Weights of a small transformer language model.
Training: a variant of SOAP for these matrices, 110M tokens, 3364 steps.
Each number is 200 + 30 x the weight over its row's rms, rounded and kept within 0 to 999. Layers, rows and columns count from 0. The size before them is the row's rms in percent of the matrix's.

# layer 3 MLP down (transposed), 320x128, rms 0.122, rows 32-50, columns 0-127
099,185,176,215,220,157,180,212,183,175,207,219,212,211,197,217,191,204,109,208,190,209,171,193,260,210,187,177,211,137,220,185,189,185,217,180,229,219,215,267,238,204,235,192,195,195,200,232,169,130,178,198,199,208,206,227,178,212,215,237,187,177,221,278,173,219,214,240,144,148,218,208,210,193,193,212,213,245,199,194,197,208,173,214,176,247,216,195,219,167,208,215,198,174,163,234,199,214,179,237,238,232,189,190,215,166,221,159,138,218,218,192,221,214,194,231,176,208,172,229,152,175,140,172,208,332,181,169,198
093,166,169,221,183,192,240,162,237,180,202,120,242,180,194,223,177,204,200,283,162,179,146,179,145,203,183,204,197,219,189,180,155,150,197,246,236,217,189,212,198,177,185,206,236,196,211,145,203,208,236,223,206,254,236,228,211,196,162,223,171,163,212,254,183,240,167,176,185,218,146,168,191,175,263,225,160,185,190,221,225,207,232,196,179,221,179,192,162,228,199,206,252,208,190,239,171,220,201,200,214,204,190,177,229,148,163,204,194,219,171,200,202,213,259,183,193,185,281,247,222,224,206,155,166,214,238,170,209
091,208,215,173,198,199,159,205,180,251,218,198,214,176,227,181,203,190,168,212,204,237,143,150,136,185,236,230,175,174,182,188,174,190,196,198,188,248,156,222,204,171,234,225,187,236,165,217,238,212,254,162,216,191,215,187,213,214,199,243,197,195,218,172,173,222,211,220,216,181,188,193,221,191,227,244,153,127,175,214,263,152,211,133,171,207,176,214,240,215,210,221,138,194,233,256,204,234,132,186,189,236,191,195,252,206,198,209,198,267,176,217,210,154,248,158,217,194,189,232,180,191,235,137,172,177,167,227,214
099,190,179,206,220,169,230,191,204,231,161,213,218,190,204,183,200,217,200,211,263,240,180,216,199,155,185,195,230,179,278,164,220,198,180,208,211,227,186,172,177,218,203,169,136,226,229,194,214,221,200,171,157,262,179,224,162,171,226,236,218,220,180,227,164,169,216,212,243,192,232,170,185,173,177,209,139,179,180,191,198,207,199,196,285,118,202,204,156,188,231,205,207,208,191,206,252,156,185,206,235,209,255,218,216,250,191,180,201,216,259,184,215,179,223,113,221,210,198,140,180,203,198,236,206,267,211,217,180
097,255,221,168,214,213,237,202,226,179,130,168,215,194,217,194,216,244,261,166,195,165,204,212,173,184,195,210,253,203,205,186,204,192,145,160,176,251,239,195,183,223,207,168,183,220,198,201,227,192,173,179,243,197,179,223,230,231,189,124,167,200,195,169,214,185,201,198,179,167,207,192,222,251,238,175,186,209,190,214,149,241,242,206,278,213,217,260,203,149,181,168,260,203,204,220,199,184,206,239,208,199,240,216,193,209,203,213,267,219,195,184,198,209,181,236,136,157,148,180,160,261,228,231,219,190,233,237,206
098,172,208,204,251,210,164,191,234,172,213,213,209,233,260,186,219,206,152,201,206,171,134,172,165,176,204,194,176,215,240,227,176,189,194,218,197,198,159,208,189,217,203,208,158,181,167,276,224,214,231,218,226,190,230,216,236,175,221,223,148,199,178,246,139,205,192,213,216,194,187,171,250,208,200,274,259,218,242,165,187,182,248,192,151,204,123,225,199,219,242,225,186,233,241,200,210,172,207,176,178,182,211,136,206,276,217,216,262,214,187,207,203,219,209,186,205,254,224,231,191,199,209,201,144,168,224,191,194
094,217,220,217,172,221,209,201,220,241,153,242,206,149,126,185,231,139,237,226,166,207,259,206,205,153,208,169,187,203,197,198,192,206,209,241,187,179,259,243,197,173,154,217,204,218,187,186,240,190,212,205,191,161,207,157,161,202,142,225,178,191,176,202,200,211,194,210,227,169,236,206,185,191,213,205,251,227,188,119,171,182,147,173,152,155,194,199,186,168,188,230,281,197,229,227,222,181,185,214,227,161,134,171,188,200,212,196,219,236,211,218,216,204,207,228,238,214,184,187,260,261,213,242,219,219,179,168,226
103,215,210,190,171,226,151,233,195,183,148,217,185,245,219,241,215,244,202,165,191,238,209,138,179,173,208,188,139,233,203,162,215,243,159,255,184,211,176,200,216,206,285,176,234,184,254,218,168,192,210,223,176,204,205,183,214,168,238,177,234,187,163,229,196,141,185,209,195,181,169,212,202,234,229,207,174,292,221,197,170,231,224,204,239,220,197,192,240,184,232,212,160,212,221,210,269,228,185,166,198,193,193,209,166,230,171,201,195,218,224,260,180,197,256,204,157,169,199,227,263,173,164,178,178,191,213,190,199
099,223,182,187,154,217,192,202,223,224,191,97,222,199,217,210,229,237,200,169,170,225,171,242,155,208,158,239,182,264,214,209,190,234,190,190,231,211,216,210,208,231,200,166,220,215,230,120,219,187,206,214,207,199,171,209,197,184,187,214,217,189,159,158,221,156,200,202,253,220,198,222,201,197,202,226,180,185,153,244,234,230,212,224,184,143,193,193,227,191,240,209,189,198,174,157,150,225,215,203,161,194,179,248,193,164,206,113,187,199,220,205,201,155,213,166,268,149,220,152,204,136,185,186,180,248,222,166,216
099,247,220,217,209,145,197,220,144,223,180,172,170,261,205,211,212,220,172,231,188,245,131,205,234,194,179,228,180,243,236,213,232,173,200,241,242,201,213,168,248,164,262,189,180,226,160,149,231,193,177,191,149,172,194,177,237,224,242,222,213,201,167,209,181,193,202,173,168,217,241,182,261,192,235,164,239,189,163,263,207,189,217,228,220,175,136,219,176,175,185,180,230,215,187,185,187,189,223,192,198,168,198,207,133,219,217,234,200,208,184,202,189,168,214,150,187,210,217,147,180,220,192,254,231,220,149,209,244
091,158,208,211,199,250,217,174,211,178,186,187,264,202,201,162,205,171,227,201,161,214,165,235,139,213,202,224,210,165,193,265,188,179,217,207,224,212,254,157,182,251,259,181,241,216,194,223,172,206,193,207,213,192,199,177,164,207,189,188,187,173,175,199,144,165,141,208,157,218,260,193,184,226,197,225,214,201,222,217,276,248,265,172,145,206,282,223,224,234,194,196,184,207,185,182,172,173,153,235,138,157,226,223,230,183,234,203,204,212,205,220,214,183,215,176,176,194,227,193,148,239,201,213,195,205,216,182,243
110,178,208,184,209,107,149,186,214,225,198,236,214,207,218,188,195,252,223,195,198,220,255,268,217,246,155,239,214,203,199,180,205,192,182,203,174,233,225,184,186,178,177,176,189,213,106,223,195,226,214,207,228,189,173,191,200,158,242,192,189,227,228,192,205,201,152,230,210,194,193,154,238,203,195,284,186,244,200,217,154,217,165,205,202,102,242,201,184,184,196,147,207,166,242,197,192,222,217,170,203,222,233,166,237,253,221,225,187,215,165,195,142,208,208,202,220,240,226,200,221,237,221,183,220,194,188,190,170
098,143,150,189,184,227,215,255,198,183,147,158,251,182,170,169,208,187,195,200,191,214,220,220,231,186,202,194,225,214,230,220,225,253,272,168,209,180,226,224,227,260,202,249,188,226,190,179,225,237,175,172,224,197,168,276,179,200,223,185,223,231,210,196,221,186,123,235,215,143,195,192,203,167,200,236,196,201,217,199,179,243,228,226,187,208,223,195,191,183,158,197,168,188,237,208,119,137,162,255,214,178,196,223,192,151,226,207,234,246,195,200,178,233,158,252,237,214,184,210,206,193,195,186,226,234,195,239,192
106,185,223,250,159,186,169,186,218,237,135,207,172,177,160,185,184,209,193,207,176,204,188,194,203,277,159,177,189,250,201,203,159,207,215,217,202,214,195,215,215,238,141,186,203,219,183,194,206,263,245,213,197,173,175,190,216,252,204,235,185,242,147,166,213,177,237,285,152,262,201,221,228,242,199,220,209,195,183,218,237,185,189,193,184,211,233,187,257,197,223,174,179,228,163,153,153,185,141,200,209,159,202,241,187,232,227,145,211,237,239,184,152,205,228,227,189,192,213,160,196,233,185,225,222,222,230,159,206
101,189,177,182,172,169,223,171,190,182,260,199,197,231,175,202,167,208,195,243,181,174,192,125,278,225,198,192,226,166,168,173,211,223,225,232,212,223,197,151,191,233,197,151,229,233,255,168,254,229,206,183,195,230,185,186,220,234,213,214,209,222,208,150,201,210,198,217,209,202,260,216,235,192,231,92,209,257,196,146,191,241,245,183,167,194,229,207,237,195,244,190,156,225,186,201,242,199,200,229,252,196,215,191,200,178,176,233,141,176,210,204,213,235,236,174,206,175,205,229,180,210,161,189,160,149,193,200,212
101,195,215,239,213,248,203,219,190,216,232,196,181,180,183,251,208,194,192,192,204,171,186,134,197,159,229,242,151,153,189,242,152,232,215,147,246,172,178,169,229,252,191,220,209,219,174,280,256,179,249,215,258,199,197,178,171,223,206,233,161,204,183,174,169,179,217,195,208,194,189,138,198,197,215,186,220,220,264,196,195,179,205,198,184,186,175,160,232,184,231,203,207,226,204,219,208,168,205,196,179,219,195,186,246,201,192,187,246,186,205,199,222,195,237,233,196,206,211,262,207,193,169,198,164,75,191,223,242
117,212,206,161,186,153,183,184,175,222,161,181,168,241,244,289,188,212,205,218,195,214,121,197,106,226,244,212,151,205,200,199,222,188,144,221,219,203,229,173,191,212,223,166,240,187,192,132,194,206,215,214,168,184,221,189,196,211,218,197,189,196,222,183,193,165,160,201,187,178,214,235,186,247,169,216,229,218,193,213,159,204,203,181,197,170,227,216,188,217,232,135,256,179,211,226,200,206,188,220,193,224,159,239,133,193,160,212,202,188,239,243,162,199,174,236,208,103,212,174,215,174,222,200,220,203,225,182,233
101,155,210,218,187,196,195,182,225,136,196,189,242,175,205,238,175,232,264,180,150,227,171,208,162,206,196,194,243,192,144,204,208,214,173,179,224,177,132,170,210,270,195,247,158,204,229,131,252,185,195,249,237,200,194,189,173,193,165,183,175,159,206,192,231,196,237,163,197,201,206,229,204,200,212,117,223,198,202,216,189,206,202,194,176,161,227,206,207,152,232,154,173,231,200,216,158,179,243,175,144,210,179,211,166,189,214,189,194,220,144,187,191,208,153,217,188,197,159,238,243,158,158,216,195,239,188,150,201
101,214,172,188,188,224,196,231,202,185,207,195,179,197,179,206,201,191,216,220,184,189,212,190,234,181,207,189,211,193,230,187,150,211,175,195,219,180,221,187,240,246,166,157,185,164,226,235,203,250,211,182,148,189,193,186,209,235,182,227,263,189,169,206,207,202,156,280,216,218,222,198,203,229,189,161,216,178,210,175,261,234,217,171,169,195,194,193,149,220,201,210,232,170,156,248,147,163,253,195,140,190,160,231,205,148,223,159,230,190,144,250,173,161,208,250,170,200,216,129,197,291,183,245,204,171,230,188,180
# layer 3 MLP gate, 320x128, rms 0.14, rows 33-50, columns 0-127
088,197,200,250,200,199,196,237,235,255,185,151,221,238,229,168,235,197,186,175,183,169,160,210,212,182,205,190,157,210,208,169,208,259,154,178,205,200,230,204,225,246,198,152,236,205,211,209,183,164,225,164,233,190,171,196,222,136,224,187,194,200,150,225,229,189,219,252,206,230,155,216,171,174,179,222,214,224,165,236,159,132,222,188,162,286,209,201,183,132,250,191,224,167,183,197,179,210,221,213,200,226,191,205,168,248,150,215,198,173,187,180,147,202,169,179,183,241,239,198,195,150,170,142,183,166,184,175,199
100,229,229,196,255,202,179,167,240,180,186,201,184,160,168,176,214,207,188,223,203,209,198,259,193,173,276,201,140,157,185,154,129,194,194,210,254,225,138,223,170,187,202,198,210,159,187,151,172,175,223,221,174,170,207,227,215,198,150,221,199,208,189,198,123,200,174,235,255,236,160,190,179,175,155,225,232,183,150,224,234,193,147,172,180,166,178,206,154,220,200,236,185,244,159,221,181,209,214,193,179,154,210,219,188,199,228,223,220,120,222,199,194,209,232,223,211,197,194,245,189,246,215,209,199,188,159,186,201
092,214,232,174,169,212,220,215,215,204,176,225,233,176,246,197,217,226,218,232,193,231,159,136,157,257,227,197,207,209,192,214,202,217,150,235,233,194,167,204,222,215,189,124,159,215,216,208,206,168,177,225,227,221,163,137,215,223,220,220,191,186,263,182,129,209,245,201,196,155,270,171,233,195,155,197,180,197,202,189,229,173,246,179,233,145,228,162,194,206,209,198,215,180,140,252,228,145,188,229,174,210,152,172,188,149,192,194,196,210,218,218,187,218,148,155,240,197,232,223,198,193,246,231,183,190,210,208,185
106,191,185,196,208,187,154,207,142,240,203,231,158,212,213,142,186,182,153,230,163,245,194,207,183,200,204,164,225,186,174,196,139,166,187,191,183,193,189,150,235,221,235,252,230,210,169,198,136,175,217,157,216,222,288,206,173,161,194,226,186,141,167,228,211,157,226,227,255,154,218,232,188,192,166,234,168,175,202,162,196,147,205,259,184,166,214,178,233,268,205,228,195,183,224,187,183,222,192,170,201,195,189,226,197,202,203,181,202,258,181,177,152,230,210,169,216,211,205,246,179,232,174,209,175,166,161,185,204
112,208,206,190,245,178,169,163,198,190,207,147,204,216,111,150,252,208,224,218,231,231,177,184,220,206,218,229,208,207,216,184,187,215,161,233,231,157,216,189,212,238,190,217,174,166,201,214,208,229,218,218,187,153,253,230,205,144,237,204,188,167,186,197,203,166,163,216,240,198,253,203,189,200,232,162,223,201,214,216,219,233,197,259,168,197,206,221,248,185,211,193,189,206,239,180,217,187,173,199,168,213,175,212,204,229,209,195,178,225,186,169,142,145,218,206,230,186,239,159,162,209,149,208,218,88,270,152,224
099,223,148,183,226,190,214,179,216,164,181,162,193,154,121,160,234,183,213,218,238,197,186,184,173,164,218,171,158,185,181,142,163,195,238,202,201,214,209,169,179,174,202,232,192,184,224,136,185,171,216,193,206,197,241,180,185,166,171,183,171,205,216,173,237,137,198,141,194,204,280,219,204,220,191,181,226,226,166,136,202,179,156,207,270,260,187,205,221,236,192,201,224,172,239,236,185,248,145,245,222,208,179,218,234,187,213,190,214,206,211,229,172,190,182,215,215,220,216,146,238,241,206,205,187,187,234,143,209
107,223,211,207,208,195,172,246,184,157,223,184,180,237,252,201,201,197,189,190,201,271,242,193,212,176,219,195,167,240,195,152,129,230,192,151,207,206,152,184,219,225,168,194,247,179,195,173,182,156,188,233,229,203,166,202,238,251,238,150,136,180,184,203,239,193,244,174,227,217,213,204,205,193,208,180,228,196,192,212,211,244,213,195,257,161,229,212,243,211,178,239,222,218,169,140,239,240,167,160,188,216,168,234,228,272,181,187,193,201,261,184,193,199,212,215,199,137,183,173,207,201,176,130,179,208,223,214,234
095,216,210,232,190,243,146,198,208,115,233,205,205,179,153,197,218,162,191,192,195,170,231,234,172,177,215,165,245,178,225,193,267,207,188,188,176,219,154,181,147,192,225,201,178,179,172,197,210,187,167,239,220,185,253,181,233,177,209,172,236,160,231,228,220,232,181,207,209,169,153,160,191,246,219,214,261,175,257,223,171,196,176,159,206,201,222,228,215,212,215,225,249,223,202,166,254,247,152,183,254,225,183,227,168,200,190,224,212,182,166,153,188,207,159,156,220,194,196,190,141,255,211,192,170,175,186,190,157
102,184,190,261,144,268,180,257,226,161,164,224,196,165,161,178,218,216,224,225,225,115,222,230,206,198,204,213,218,174,222,182,181,176,201,248,148,168,162,239,240,211,188,203,217,228,250,208,210,131,183,205,134,159,221,263,135,186,222,202,207,212,182,204,215,207,212,226,183,202,156,176,250,198,186,243,192,203,180,174,201,208,218,209,175,204,226,257,212,143,211,186,199,263,187,215,215,225,173,197,153,201,224,233,171,154,180,168,221,211,207,222,237,198,180,220,151,234,167,213,208,206,213,205,214,207,190,232,204
100,214,216,197,207,192,212,285,212,198,181,172,179,170,209,192,235,244,192,182,158,218,199,227,178,254,167,221,164,178,174,173,196,179,180,222,212,205,218,182,164,199,194,178,183,245,183,209,231,228,231,220,183,181,232,172,203,194,122,243,185,211,203,157,175,212,213,224,180,188,211,205,132,201,153,183,183,230,213,177,174,128,178,219,260,146,187,253,245,199,213,216,160,175,196,162,165,221,221,156,226,168,222,272,170,203,189,229,214,211,230,189,213,209,187,171,280,165,160,172,177,248,229,164,206,227,161,227,183
101,155,236,206,175,219,171,223,273,183,151,212,190,210,234,189,244,186,210,245,175,172,154,176,200,205,232,186,213,174,198,184,147,228,204,170,227,206,170,160,214,226,262,188,158,276,224,215,202,163,161,147,283,211,187,173,191,150,206,133,196,170,197,170,185,217,203,127,172,198,176,210,228,198,181,226,197,217,180,165,211,163,197,221,222,211,207,175,203,176,140,187,201,250,198,197,211,238,175,234,221,184,146,217,166,189,218,204,241,224,232,220,176,229,174,213,208,172,170,179,169,238,206,203,169,214,178,182,254
101,258,200,169,202,222,262,187,211,205,232,160,235,203,209,166,227,158,203,165,226,225,176,199,171,218,164,201,206,194,234,176,245,177,143,218,221,234,162,234,217,231,168,234,167,205,173,256,196,203,201,175,157,232,187,199,210,234,195,233,211,240,226,157,248,206,219,182,199,182,148,166,209,171,202,226,180,208,146,188,201,171,207,240,173,145,181,191,191,244,176,241,211,200,241,179,173,183,195,201,261,208,215,200,241,194,207,242,202,214,134,219,167,215,215,189,168,184,296,200,233,240,260,187,213,214,169,224,255
098,229,165,190,208,203,263,198,227,238,208,238,214,209,211,180,198,224,232,146,215,206,189,145,171,161,174,226,188,172,178,184,215,257,158,230,158,224,250,210,190,222,244,212,193,191,250,162,212,186,174,209,205,188,200,181,255,229,202,194,246,199,212,279,192,209,146,194,120,178,184,135,158,163,217,247,184,213,198,213,223,163,206,217,200,232,208,179,251,171,166,198,190,196,198,218,235,199,219,220,208,201,175,204,189,134,184,189,178,220,208,189,217,219,175,120,199,224,136,243,204,209,217,191,223,253,171,206,251
093,187,185,122,172,247,191,225,217,252,173,182,169,213,162,189,189,148,187,199,204,208,205,181,156,264,225,177,165,237,145,230,155,255,220,192,190,194,190,163,159,197,250,187,145,238,198,213,192,207,176,145,165,208,159,188,263,186,171,206,159,208,192,206,210,250,210,189,198,169,162,183,212,200,188,209,200,240,171,232,199,225,214,208,171,188,186,180,179,154,172,215,260,196,194,202,234,204,209,186,230,168,138,155,142,216,235,225,235,211,185,175,171,238,147,245,205,190,203,167,185,260,219,166,223,183,174,192,212
106,160,157,202,212,187,210,159,220,216,189,161,149,176,201,178,207,269,175,172,161,221,229,255,186,176,266,173,245,173,280,149,215,198,211,219,161,199,204,185,193,188,222,170,224,171,188,213,156,177,233,213,192,226,249,274,187,208,185,189,149,181,217,188,145,197,231,212,171,170,198,179,204,187,193,217,223,231,159,187,164,154,223,196,209,250,229,244,188,226,200,206,167,219,140,209,211,227,196,225,210,190,203,169,136,225,184,164,158,257,192,212,192,167,151,227,182,222,210,185,199,255,210,182,209,246,174,183,198
112,245,255,219,138,210,187,243,274,155,163,224,229,145,135,226,256,216,167,182,196,225,194,199,148,215,192,202,208,195,185,173,267,165,202,177,229,176,189,181,166,253,190,153,219,196,176,184,213,233,195,237,247,252,118,184,229,181,225,225,216,171,182,153,180,194,194,208,210,221,163,162,257,197,160,238,211,188,195,202,208,203,223,252,207,180,230,211,184,202,171,234,193,270,201,192,219,241,196,191,197,232,202,170,210,213,208,210,241,216,260,237,221,215,192,186,215,219,173,179,192,180,198,185,169,234,186,210,220
106,141,210,190,167,194,199,178,178,197,220,152,220,167,183,126,211,192,190,224,224,210,209,165,164,179,223,168,214,205,149,165,229,257,261,221,165,199,216,165,200,173,245,261,155,192,247,166,172,254,208,180,189,246,207,198,211,210,180,158,184,258,206,234,202,246,213,150,168,168,215,179,205,218,183,174,181,202,219,210,191,228,200,213,137,204,159,229,207,173,224,171,237,152,170,198,209,192,207,207,196,176,214,258,181,190,182,242,146,217,178,195,235,190,211,181,179,234,159,271,199,226,195,251,206,243,236,239,210
106,164,212,212,223,179,179,160,213,253,142,182,216,217,176,188,220,257,162,191,132,211,146,257,200,223,221,196,215,177,202,244,195,221,234,196,230,197,163,209,201,221,253,238,227,188,168,182,207,140,242,160,198,193,133,201,228,205,223,161,174,159,212,175,189,178,259,204,199,162,187,172,266,142,181,172,201,183,173,227,206,216,220,188,261,195,168,205,197,221,170,233,205,172,191,201,194,242,170,165,173,168,207,184,150,221,183,220,170,182,193,175,164,178,225,206,221,217,212,226,200,215,207,211,205,307,221,203,218
# layer 3 MLP up, 320x128, rms 0.135, rows 33-50, columns 0-127
107,174,183,227,216,197,180,162,197,255,156,138,229,176,214,184,154,216,245,186,153,254,201,198,171,175,218,180,216,208,230,154,153,167,218,233,195,231,169,215,233,196,237,206,166,243,195,206,198,142,245,143,216,232,207,178,227,214,164,185,235,212,216,202,207,213,193,233,132,157,207,183,203,193,196,161,174,244,226,171,269,253,189,252,242,201,221,226,214,205,196,177,185,240,218,171,192,241,204,197,207,251,193,253,151,192,193,218,201,230,174,239,170,202,185,195,203,208,202,252,150,234,260,227,188,216,157,210,197
095,181,174,195,290,223,191,178,171,145,188,148,201,220,191,202,211,221,233,211,211,207,187,175,194,231,209,161,187,209,268,254,187,272,159,252,218,174,171,232,151,231,209,200,247,234,189,190,179,144,225,179,164,204,194,261,189,200,202,213,225,206,177,175,203,179,189,182,216,256,241,241,213,169,243,211,206,250,182,177,184,173,149,256,194,146,220,216,190,215,253,189,230,242,225,245,198,213,189,172,178,177,224,167,224,214,172,225,167,203,211,203,190,211,215,254,215,162,147,178,179,186,225,214,240,181,228,191,222
099,252,191,194,189,221,203,212,164,179,180,242,228,210,201,181,188,187,167,189,190,256,218,217,205,237,225,255,245,153,231,207,229,178,200,197,186,151,232,215,201,241,189,170,267,199,169,225,197,236,207,237,185,232,182,177,140,178,172,197,242,275,221,193,168,186,209,213,176,195,191,277,190,216,194,165,197,219,190,183,119,163,219,271,226,222,258,184,187,165,197,228,215,184,162,202,163,191,188,193,247,228,218,180,207,260,184,200,257,239,165,189,152,241,193,184,238,168,199,199,243,200,223,180,182,216,227,214,203
103,230,191,183,164,159,235,188,183,193,225,147,202,196,244,241,205,194,182,180,211,216,211,156,131,202,167,237,197,193,174,185,247,199,205,200,154,245,188,246,201,174,188,152,241,230,211,244,201,171,201,212,210,154,178,240,176,273,201,206,176,176,204,228,205,221,178,162,163,162,177,202,167,236,172,170,202,212,226,207,172,171,242,215,243,132,175,209,191,196,215,176,221,200,258,232,234,184,187,213,175,162,182,159,129,183,223,160,245,161,228,214,203,161,211,151,196,202,219,206,184,208,170,202,238,269,251,225,231
104,195,194,253,224,267,175,223,209,153,256,235,227,142,183,210,201,203,207,249,178,183,194,228,206,168,242,184,205,212,229,202,191,245,208,233,245,241,245,225,209,172,209,193,159,249,227,149,212,177,209,152,243,160,151,239,196,193,195,193,228,280,185,208,206,232,213,189,165,212,206,202,225,231,176,217,253,138,205,227,219,244,167,197,132,209,239,175,199,223,208,217,197,216,208,230,219,176,191,194,182,135,223,188,247,201,233,236,224,170,208,187,209,186,191,203,237,218,171,201,262,182,200,233,210,139,218,177,175
102,212,159,182,193,217,181,227,212,181,193,187,220,176,186,234,215,273,189,174,153,193,259,221,210,291,198,207,188,233,205,219,229,166,195,251,162,272,255,166,198,234,197,195,185,179,211,219,186,157,170,154,187,176,203,214,176,189,233,162,163,255,211,183,222,207,209,230,191,209,216,208,190,190,222,192,154,218,195,141,223,127,222,237,222,197,213,179,230,207,237,243,204,175,182,226,219,209,201,209,230,222,244,179,214,224,175,217,193,184,162,175,180,230,173,182,236,186,219,184,252,215,178,236,236,189,277,124,208
102,185,252,267,187,171,218,176,208,201,226,225,209,177,205,155,179,220,129,283,208,116,208,245,212,245,209,219,165,203,243,199,193,180,192,147,196,156,217,216,190,189,191,240,187,206,189,201,204,180,202,217,255,221,189,226,160,227,180,210,204,141,217,204,197,209,186,214,241,154,202,189,215,134,186,208,192,172,187,214,223,195,161,225,183,166,234,154,187,191,197,208,251,247,202,201,173,250,221,238,216,148,220,183,206,223,184,222,177,251,229,153,197,232,208,159,232,155,193,211,173,171,212,172,244,172,150,191,158
095,210,230,214,205,214,179,156,217,183,202,180,230,168,183,180,208,204,177,154,206,214,164,189,182,225,157,198,150,211,228,195,205,178,229,130,227,197,157,230,171,187,217,143,219,168,173,200,225,241,239,228,243,206,219,221,195,186,215,228,193,174,214,192,195,217,155,202,173,227,193,159,216,209,176,163,136,147,179,210,163,188,192,198,244,226,187,235,232,242,253,225,171,171,139,124,190,169,218,125,136,232,189,212,174,206,144,235,203,232,210,227,210,232,229,247,219,226,214,187,246,231,220,247,159,208,177,197,206
099,195,201,213,168,221,185,225,230,215,218,196,211,172,228,192,183,215,214,163,183,230,185,194,165,248,234,184,178,246,206,149,180,208,182,185,198,225,184,260,162,177,182,254,200,230,179,195,194,202,119,137,183,194,233,222,168,205,165,234,257,197,182,175,213,157,174,243,186,156,198,132,182,188,194,184,151,135,216,211,180,211,159,214,154,178,248,165,159,192,220,228,152,205,190,215,197,199,210,219,188,239,190,180,260,218,218,155,178,142,203,177,202,220,180,224,161,261,237,228,192,195,232,156,139,220,181,215,220
101,210,193,183,220,203,185,216,222,264,191,167,162,243,228,182,186,223,210,208,233,195,211,201,198,243,180,197,255,214,171,192,193,207,174,264,237,192,146,182,257,205,168,229,204,205,228,211,188,176,199,182,186,224,185,199,212,218,210,167,200,156,183,189,243,167,196,167,255,159,132,246,194,149,175,178,166,198,183,214,194,223,180,242,196,214,240,161,177,234,228,212,211,174,233,266,260,174,198,201,212,207,171,189,159,223,216,212,145,173,169,152,189,237,183,232,179,263,187,163,255,162,159,154,205,140,235,224,185
108,194,250,194,206,160,205,217,183,234,198,186,219,130,230,229,216,187,172,189,228,129,224,260,197,217,193,189,240,198,263,210,195,201,204,164,204,181,223,218,234,184,157,151,234,223,207,162,188,187,192,211,222,223,181,248,235,203,187,173,179,193,193,202,245,212,211,227,182,159,240,201,187,216,234,175,199,233,204,185,197,134,192,138,217,155,189,260,167,192,140,238,171,163,157,226,242,207,224,248,239,240,204,247,155,147,189,219,203,185,186,182,154,215,168,178,227,180,213,157,239,191,189,221,228,185,151,247,202
100,173,268,245,215,227,121,186,225,198,211,198,171,205,246,222,198,194,184,222,171,202,164,159,237,201,200,164,173,173,204,193,163,132,216,192,165,230,120,111,214,180,214,173,224,186,229,177,209,148,266,205,220,205,163,152,198,164,177,179,211,159,187,152,171,184,202,182,210,257,213,243,174,216,193,179,193,150,208,220,227,191,200,189,172,232,181,218,236,205,234,198,195,189,187,169,205,199,201,158,145,214,236,186,184,218,199,178,220,222,200,232,199,135,192,192,235,192,141,163,143,215,197,207,174,204,209,220,193
112,169,248,249,185,234,184,219,176,206,204,205,205,189,199,222,213,182,247,188,211,192,192,209,178,272,189,172,216,225,203,228,137,163,177,211,260,212,132,132,250,182,205,240,178,217,194,198,217,189,232,173,245,178,200,218,251,177,193,176,211,180,257,174,220,231,201,227,171,188,208,255,238,190,172,233,144,168,213,210,210,271,200,211,204,205,161,157,141,188,220,213,258,197,163,160,222,233,227,143,197,193,197,174,231,200,287,218,222,140,205,211,202,174,223,188,192,205,204,171,211,192,183,236,195,182,213,213,201
097,163,196,163,203,194,157,177,227,209,193,185,211,253,144,113,239,171,165,163,228,212,180,172,254,180,223,250,168,182,226,169,226,240,229,196,195,190,223,193,154,233,206,205,184,222,226,220,222,212,216,219,226,250,233,227,222,208,172,209,231,216,222,123,218,239,179,159,199,218,162,155,225,171,225,166,209,207,203,193,217,225,188,205,169,195,199,174,194,201,160,195,214,227,174,203,223,171,257,231,166,155,198,195,124,206,230,198,234,168,206,228,267,205,196,256,217,213,198,206,280,209,189,208,169,162,227,234,190
095,198,217,165,137,189,184,295,160,232,185,181,215,225,186,235,200,180,138,153,246,197,191,199,193,221,166,218,222,217,205,201,253,186,179,209,257,200,173,208,218,225,221,187,177,212,193,193,245,209,225,251,156,225,171,183,199,253,170,202,185,220,214,188,204,203,194,229,199,218,187,185,216,204,191,187,171,200,231,190,200,225,179,196,184,172,176,200,146,166,216,223,175,225,217,136,187,146,209,194,223,187,108,238,177,256,177,203,246,226,197,279,211,209,155,178,206,198,202,227,157,193,112,228,202,236,218,213,197
111,207,170,179,155,221,214,233,263,217,228,192,255,170,207,209,209,205,182,183,217,163,212,219,210,210,120,214,158,169,181,195,208,159,206,178,174,196,188,255,169,151,168,172,239,274,208,241,203,169,212,274,261,199,226,228,226,159,221,147,213,198,239,221,216,223,220,205,223,216,160,133,210,206,252,203,206,159,217,172,234,188,194,215,234,215,220,209,168,170,225,232,187,242,211,223,207,173,237,175,216,220,217,214,212,232,205,210,220,189,153,179,227,162,185,192,169,265,233,169,213,251,185,176,196,151,183,171,208
096,168,172,232,214,234,217,210,201,204,195,141,149,190,202,237,171,214,215,214,282,209,216,232,171,201,219,167,192,211,195,204,173,246,151,210,246,170,200,183,247,218,195,175,214,134,161,176,179,182,234,165,183,204,198,229,213,176,196,165,233,152,184,228,170,183,159,159,195,214,182,204,156,178,256,230,190,192,187,143,190,176,163,229,226,237,147,219,239,211,238,198,178,242,236,149,185,188,185,219,195,152,199,150,180,234,243,157,191,215,165,205,256,171,173,208,170,200,153,217,185,200,200,199,214,171,168,180,123
104,236,193,133,226,169,220,233,197,193,215,210,186,158,159,160,179,217,180,187,240,235,188,157,253,198,119,237,165,129,187,222,239,203,170,211,157,139,191,182,185,265,208,177,191,224,178,203,211,192,209,231,182,184,206,142,195,225,180,231,191,234,193,241,202,185,212,160,156,226,214,151,168,202,236,197,198,203,252,154,188,204,205,186,222,243,158,212,208,205,163,167,227,181,201,235,195,201,205,185,154,198,167,146,202,232,245,191,199,178,211,220,236,208,172,164,149,219,210,250,166,170,221,239,220,202,138,209,186